config.toml
hidden_size = 96
head_dim = 32
vocab_size = 2048
positions = "rope"
rope_theta = 10000.0
beta1 = 0.9
weight_decay = 0.11
schedule = "wsd"
max_seq_len = 512
doc_mask = true
dataset = "wikipedia_en"
Each number is 50 + 15 x the weight over its row's rms, rounded and kept within 0 to 99. Layers, rows and columns count from 0. The size before them is the row's rms in percent of the matrix's.

# layer 7 MLP gate, 256x96, rms 0.115, rows 68-101, columns 0-95
114:44 69 84 42 42 30 49 41 53 58 54 70 67 22 63 77 49 37 66 49 56 46 61 38 61 88 50 47 59 33 78 56 65 34 49 41 56 60 63 62 48 69 50 74 63 50 40 46 32 43 53 52 31 60 53 24 73 58 29 53 73 64 37 22 46 57 32 89 47 40 37 59 28 75 63 46 21 46 51 38 62 54 48 66 70 40 31 47 69 43 60 68 52 63 50 41
098:35 39 63 41 62 62 49 74 70 54 64 56 49 40 77 39 62 31 73 46 39 20 40 63 50 60 45 40 50 57 50 58 40 64 50 80 38 56 83 55 42 67 45 50 65 70 64 36 46 23 39 15 40 46 21 59 68 55 31 19 44 37 67 72 16 30 60 49 40 51 61 37 56 35 52 46 21 27 43 22 60 51 49 64 70 46 50 41 69 41 54 60 47 37 59 55
117:52 93 47 43 77 44 41 46 61 46 42 49 35 26 62 49 65 50 31 51 19 45 53 64 64 59 17 55 54 46 76 47 44 62 62 43 44 41 63 66 50 47 49 36 51 60 81 62 27 26 66 69 68 31 52 50 39 37 37 68 39 53 39 37 55 56 92 41 70 46 40 37 46 68 51 69 45 46 42 44 23 44 63 69 66 61 22 46 56 82 67 58 52 72 53 40
105:71 54 83 43 51 55 51 36 89 70 53 45 49 63 59 55 78 62 52 71 44 56 42 39 64 69 57 56 31 80 58 48 58 58 59 44 24 31 61 46 52 78 46 43 47 50 18 67 38 49 78 40 62 55 64 30 48 46 33 50 78 69 48 73 36 69 65 35 45 41 60 67 68 52 40 77 38 25 54 48 67 41 58 49 75 53 60 61 53 57 42 28 42 66 54 81
105:71 75 50 45 32 49 41 46 58 67 57 50 54 54 55 50 51 71 41 70 57 47 44 27 74 54 51 57 46 49 38 42 26 48 70 71 43 19 71 77 33 32 72 52 46 47 51 55 43 43 69 18 63 65 59 52 30 69 28 19 47 64 66 69 41 44 66 79 40 40 79 45 74 58 79 53 33 21 81 43 46 52 36 41 46 60 65 66 38 64 61 58 42 53 51 43
105:69 50 26 53 48 53 45 57 53 09 44 41 55 68 78 38 38 39 42 35 40 72 30 61 64 29 23 44 65 34 41 69 43 33 58 09 31 65 48 33 44 50 35 52 83 57 72 53 45 46 73 36 47 17 57 17 46 58 46 46 35 38 34 47 23 80 50 56 56 51 49 70 51 73 44 58 68 56 45 58 58 29 61 44 63 47 63 37 65 61 54 58 44 45 56 60
105:50 63 64 34 60 45 27 87 65 60 66 42 19 72 63 46 47 32 32 35 46 43 43 53 57 58 61 45 69 60 58 15 34 26 52 31 64 48 26 71 81 40 49 59 78 76 56 41 23 43 24 61 48 59 57 49 34 57 43 59 42 54 37 45 32 33 72 38 44 64 26 36 25 39 48 35 21 44 63 64 55 52 51 51 50 57 48 66 45 63 40 30 35 67 48 42
102:70 37 48 54 32 56 64 62 37 63 51 32 39 85 70 53 33 54 27 68 56 62 64 34 25 70 53 51 39 36 78 42 68 78 56 53 44 44 36 44 56 30 61 56 36 49 43 55 63 62 53 68 54 74 25 43 42 54 45 69 27 80 72 65 78 51 59 56 50 23 48 60 47 52 74 53 60 38 62 82 47 46 36 32 73 29 48 89 49 50 46 58 65 46 50 59
099:65 54 45 34 51 61 57 37 41 51 32 53 72 36 68 36 49 44 49 55 56 60 72 30 65 52 51 80 35 62 17 52 54 56 75 47 59 68 58 40 42 40 52 55 63 48 31 43 29 47 71 36 43 71 47 65 40 48 64 61 35 52 56 65 35 58 26 45 26 32 54 29 59 69 26 43 45 27 47 66 35 48 39 37 89 12 57 24 30 65 49 41 53 71 46 16
104:61 68 73 36 77 53 39 35 58 71 52 44 60 48 34 42 39 18 78 51 59 36 37 33 44 56 36 78 63 62 66 47 28 40 53 47 48 64 69 69 49 69 50 64 57 51 55 45 58 37 86 43 44 33 36 40 36 78 53 40 36 13 39 53 57 32 64 38 59 42 32 31 16 42 64 64 24 51 66 32 45 44 64 63 40 63 62 74 47 55 47 42 74 66 51 37
111:73 80 54 64 68 45 39 61 51 52 48 70 24 53 34 54 64 45 59 30 57 54 33 55 30 78 56 42 68 28 59 36 44 48 61 37 49 43 56 41 32 72 68 39 69 11 51 51 65 39 52 43 52 71 62 35 47 55 52 81 34 38 30 53 48 53 68 38 57 79 77 66 75 36 48 59 55 27 41 63 46 41 39 42 24 26 47 44 81 74 52 56 31 68 56 40
088:49 42 43 53 47 40 13 62 36 41 35 65 48 41 75 86 70 23 24 51 81 54 41 63 71 61 46 40 58 58 75 50 09 57 65 30 68 55 48 41 40 40 56 58 52 48 58 47 36 41 36 74 71 39 52 58 52 42 47 42 52 64 42 36 53 45 39 55 40 29 47 52 65 46 32 38 36 80 37 47 54 49 25 42 82 35 49 53 55 37 28 58 57 64 16 30
099:49 44 52 87 44 48 36 87 22 33 53 22 68 50 33 52 71 40 40 42 71 68 42 62 61 75 68 46 38 48 71 58 60 50 47 60 49 33 41 71 38 23 72 36 89 57 59 74 49 47 46 31 44 52 29 59 58 39 56 50 47 70 39 56 18 56 61 64 46 63 75 32 52 50 45 31 60 49 39 60 24 48 72 56 63 58 47 36 47 68 56 55 45 74 57 62
088:42 44 60 34 46 58 35 57 82 39 55 38 54 47 72 22 48 64 43 43 88 62 56 47 50 52 51 47 19 68 72 52 62 38 44 38 35 70 51 32 79 48 71 62 41 64 57 64 87 61 82 71 50 40 45 48 50 52 51 62 65 46 58 83 28 36 51 51 55 46 76 28 49 44 35 55 39 30 52 61 17 48 58 33 75 39 52 76 36 50 64 47 43 46 43 34
099:54 50 52 08 51 59 47 58 64 50 33 59 42 69 63 77 26 31 58 55 63 61 44 69 49 52 66 47 36 72 38 52 48 48 22 60 67 34 68 54 44 09 60 23 51 64 46 68 44 31 54 62 81 49 39 57 51 85 31 48 50 53 31 34 54 71 43 62 58 66 57 33 24 44 40 52 51 36 46 64 44 43 56 40 43 42 44 47 49 67 26 80 65 66 51 83
098:55 32 22 63 46 65 58 49 69 77 50 34 48 62 46 49 34 53 77 31 59 51 50 49 18 51 64 49 35 63 44 46 19 85 74 41 65 69 36 58 46 43 50 14 27 48 48 64 54 39 63 66 49 47 44 50 20 56 34 62 36 50 40 54 28 42 39 89 47 62 35 55 67 70 54 43 56 56 65 56 28 61 53 43 45 48 55 63 91 56 30 59 44 50 30 40
113:46 75 60 52 37 69 80 39 55 47 75 29 40 35 54 25 33 52 57 39 68 45 57 51 43 79 47 53 48 41 69 30 39 34 60 39 49 48 51 66 55 35 80 55 14 50 63 48 25 21 51 48 44 33 56 65 48 39 65 70 75 42 10 53 39 38 61 67 63 47 35 42 52 43 15 49 49 59 62 36 78 37 37 68 52 52 71 60 50 62 50 66 30 45 43 33
108:44 35 51 32 68 33 50 37 71 48 45 66 35 55 68 77 61 46 67 32 68 63 50 64 28 41 29 62 55 55 50 44 19 26 69 27 76 83 37 33 56 71 44 73 47 46 64 57 73 45 15 47 44 27 56 42 44 53 35 59 44 67 38 71 54 33 39 52 41 50 29 52 42 75 49 41 56 57 73 60 55 30 37 73 67 45 64 28 61 44 34 58 43 36 28 48
099:49 86 49 58 36 53 53 38 65 49 36 46 32 51 48 82 47 75 69 41 50 63 46 56 52 32 28 47 45 46 27 47 60 47 14 34 49 39 55 60 49 38 47 64 46 45 74 59 36 53 23 43 54 46 42 53 34 50 72 44 30 54 41 50 66 82 56 61 46 34 82 61 34 21 25 67 67 69 42 69 62 38 50 48 81 55 55 55 26 57 44 64 24 19 50 70
096:47 35 55 50 58 41 53 61 96 47 71 72 53 38 77 38 38 23 69 58 35 30 53 49 52 50 61 66 59 47 62 38 61 50 59 32 72 67 46 65 53 72 65 57 66 62 45 35 52 43 39 48 40 53 34 60 74 78 63 49 61 58 38 85 88 61 80 79 40 37 62 40 49 32 27 56 45 49 64 45 42 61 37 43 72 54 47 49 44 57 46 72 23 72 46 61
132:47 61 60 28 72 91 79 51 50 59 60 38 43 66 43 44 40 56 71 43 43 36 34 49 62 46 60 55 56 70 30 42 57 42 60 40 69 32 38 67 69 34 56 56 16 66 22 38 55 29 57 39 67 39 47 58 49 41 35 79 42 65 35 30 45 46 37 54 45 38 62 86 49 51 53 49 44 43 57 72 38 49 27 44 58 82 28 52 69 50 45 27 14 55 33 52
093:31 48 34 35 50 38 59 33 58 78 39 52 47 20 51 50 63 58 44 45 52 31 27 50 73 91 53 33 66 34 50 54 44 78 56 51 56 65 83 33 36 56 43 43 36 46 55 55 27 15 78 49 68 63 60 47 57 43 34 61 32 40 23 56 65 54 70 60 62 38 53 53 35 58 39 52 59 59 28 63 72 51 49 54 43 17 45 41 75 19 45 60 53 30 52 46
106:52 59 75 50 56 48 74 62 47 85 70 28 40 49 58 57 63 83 49 53 49 32 71 72 60 64 72 68 53 27 60 40 67 53 47 47 65 70 44 62 36 67 58 52 39 29 59 62 59 47 71 43 57 43 57 65 37 51 31 70 73 70 46 30 73 58 63 67 10 35 66 66 69 68 77 55 33 31 52 63 43 49 40 48 46 41 47 79 31 55 61 40 33 47 47 66
099:49 32 49 46 46 71 57 59 67 46 95 24 75 39 57 54 44 47 77 51 43 30 42 57 47 41 29 56 59 85 52 60 46 45 64 60 64 44 42 48 66 54 47 19 71 08 47 51 66 33 51 38 67 58 33 34 44 63 30 38 66 35 56 37 45 55 68 66 49 58 23 27 53 57 56 78 51 56 56 41 46 54 57 59 23 79 24 57 35 52 39 59 64 33 49 61
104:81 62 71 64 58 39 61 37 80 73 55 45 56 45 62 27 58 41 62 57 40 45 71 70 34 12 55 54 58 30 40 68 59 40 47 50 75 68 47 37 55 30 51 50 60 53 42 44 43 56 61 54 32 45 44 35 57 55 33 67 26 27 20 49 42 40 82 81 76 35 43 28 27 41 54 38 63 71 31 69 55 60 40 62 64 52 49 42 56 54 58 46 66 38 36 22
081:56 24 48 40 77 53 61 62 97 46 57 62 69 41 53 35 15 31 44 30 42 49 74 51 26 52 59 59 48 57 43 58 33 54 47 65 70 62 30 29 56 44 58 56 53 48 69 40 70 66 39 53 60 21 34 69 60 40 66 80 45 59 57 42 84 40 65 28 44 63 25 40 47 39 65 33 48 51 49 78 19 53 37 40 71 40 58 40 47 35 41 45 52 46 54 44
095:59 64 43 26 32 76 24 51 45 75 48 41 47 28 47 28 43 81 68 37 40 42 46 68 39 53 40 58 60 43 52 42 73 68 50 68 51 43 31 64 56 49 53 55 54 34 65 47 65 41 59 53 53 43 32 43 48 69 45 79 85 67 26 70 54 28 52 68 36 34 46 60 74 50 57 75 32 63 53 40 62 50 50 54 66 82 62 53 16 55 74 46 32 34 50 75
107:70 55 26 42 70 75 75 52 74 45 53 53 57 49 45 46 50 54 54 57 67 67 52 46 38 57 37 55 39 71 61 69 44 53 58 68 61 73 28 72 34 56 56 41 14 45 65 58 43 31 58 55 66 32 48 70 32 41 59 68 30 53 46 55 53 66 97 77 65 56 32 59 81 49 44 53 43 62 50 55 41 67 50 46 66 31 65 37 57 21 39 37 63 81 74 57
104:51 28 35 66 36 47 60 36 48 55 54 80 50 35 50 37 46 52 58 61 60 00 35 50 31 19 40 70 57 47 76 61 66 42 48 64 41 43 56 61 48 51 52 47 55 33 47 50 47 44 53 58 65 45 60 45 69 77 63 38 55 46 61 47 58 45 48 91 50 29 51 55 54 67 24 58 33 34 81 76 28 46 58 30 39 27 39 41 26 26 36 40 34 33 28 43
099:74 51 58 15 52 66 69 68 67 59 70 43 59 22 44 33 63 22 73 51 33 51 63 28 39 53 43 42 34 42 75 59 70 50 57 44 54 68 44 45 56 38 66 47 39 45 54 43 56 38 53 42 74 47 36 88 38 45 57 84 37 22 35 60 63 59 54 51 47 37 42 61 24 64 29 62 39 63 37 56 84 48 64 56 45 46 48 52 72 59 47 30 37 77 28 50
091:37 43 60 33 66 63 63 27 73 56 53 53 71 37 49 56 86 53 62 29 75 74 37 56 65 48 39 65 45 47 41 44 50 59 72 44 44 61 50 56 48 56 63 43 30 62 19 29 41 49 68 52 57 65 29 75 39 75 54 73 58 38 49 60 56 25 62 60 61 41 49 32 50 36 54 55 30 83 74 29 64 44 57 61 61 18 74 51 66 51 88 62 58 54 46 56
118:53 75 46 21 63 79 50 36 40 46 88 31 66 52 48 70 29 53 49 56 68 30 53 71 51 35 14 41 59 69 35 48 34 46 41 39 59 50 40 50 59 17 43 37 38 73 74 66 46 34 52 60 41 54 34 64 57 30 48 25 48 60 58 53 53 78 64 51 47 23 48 41 52 44 55 62 19 56 31 19 59 54 54 73 58 73 62 53 43 55 62 51 31 30 46 42
088:41 57 45 59 65 28 36 27 42 33 22 71 40 35 49 53 36 39 35 47 51 33 41 66 16 66 19 38 58 72 43 28 51 54 35 66 73 36 43 42 35 45 53 45 62 63 67 13 49 29 44 25 61 52 43 55 55 71 47 41 40 39 26 74 59 47 52 65 16 38 43 80 60 60 40 67 59 67 35 72 77 62 61 49 51 67 53 40 64 54 42 36 47 57 54 40
110:53 88 64 60 57 31 73 36 39 62 59 57 65 36 51 66 46 81 67 59 36 42 47 15 68 41 45 55 56 47 70 64 23 45 33 69 71 66 65 46 59 48 62 57 49 60 34 63 36 24 92 37 49 48 39 59 47 58 52 16 36 42 70 44 61 48 47 44 34 20 35 37 48 56 26 58 54 43 41 48 51 33 38 47 54 53 40 51 26 44 73 58 61 65 60 80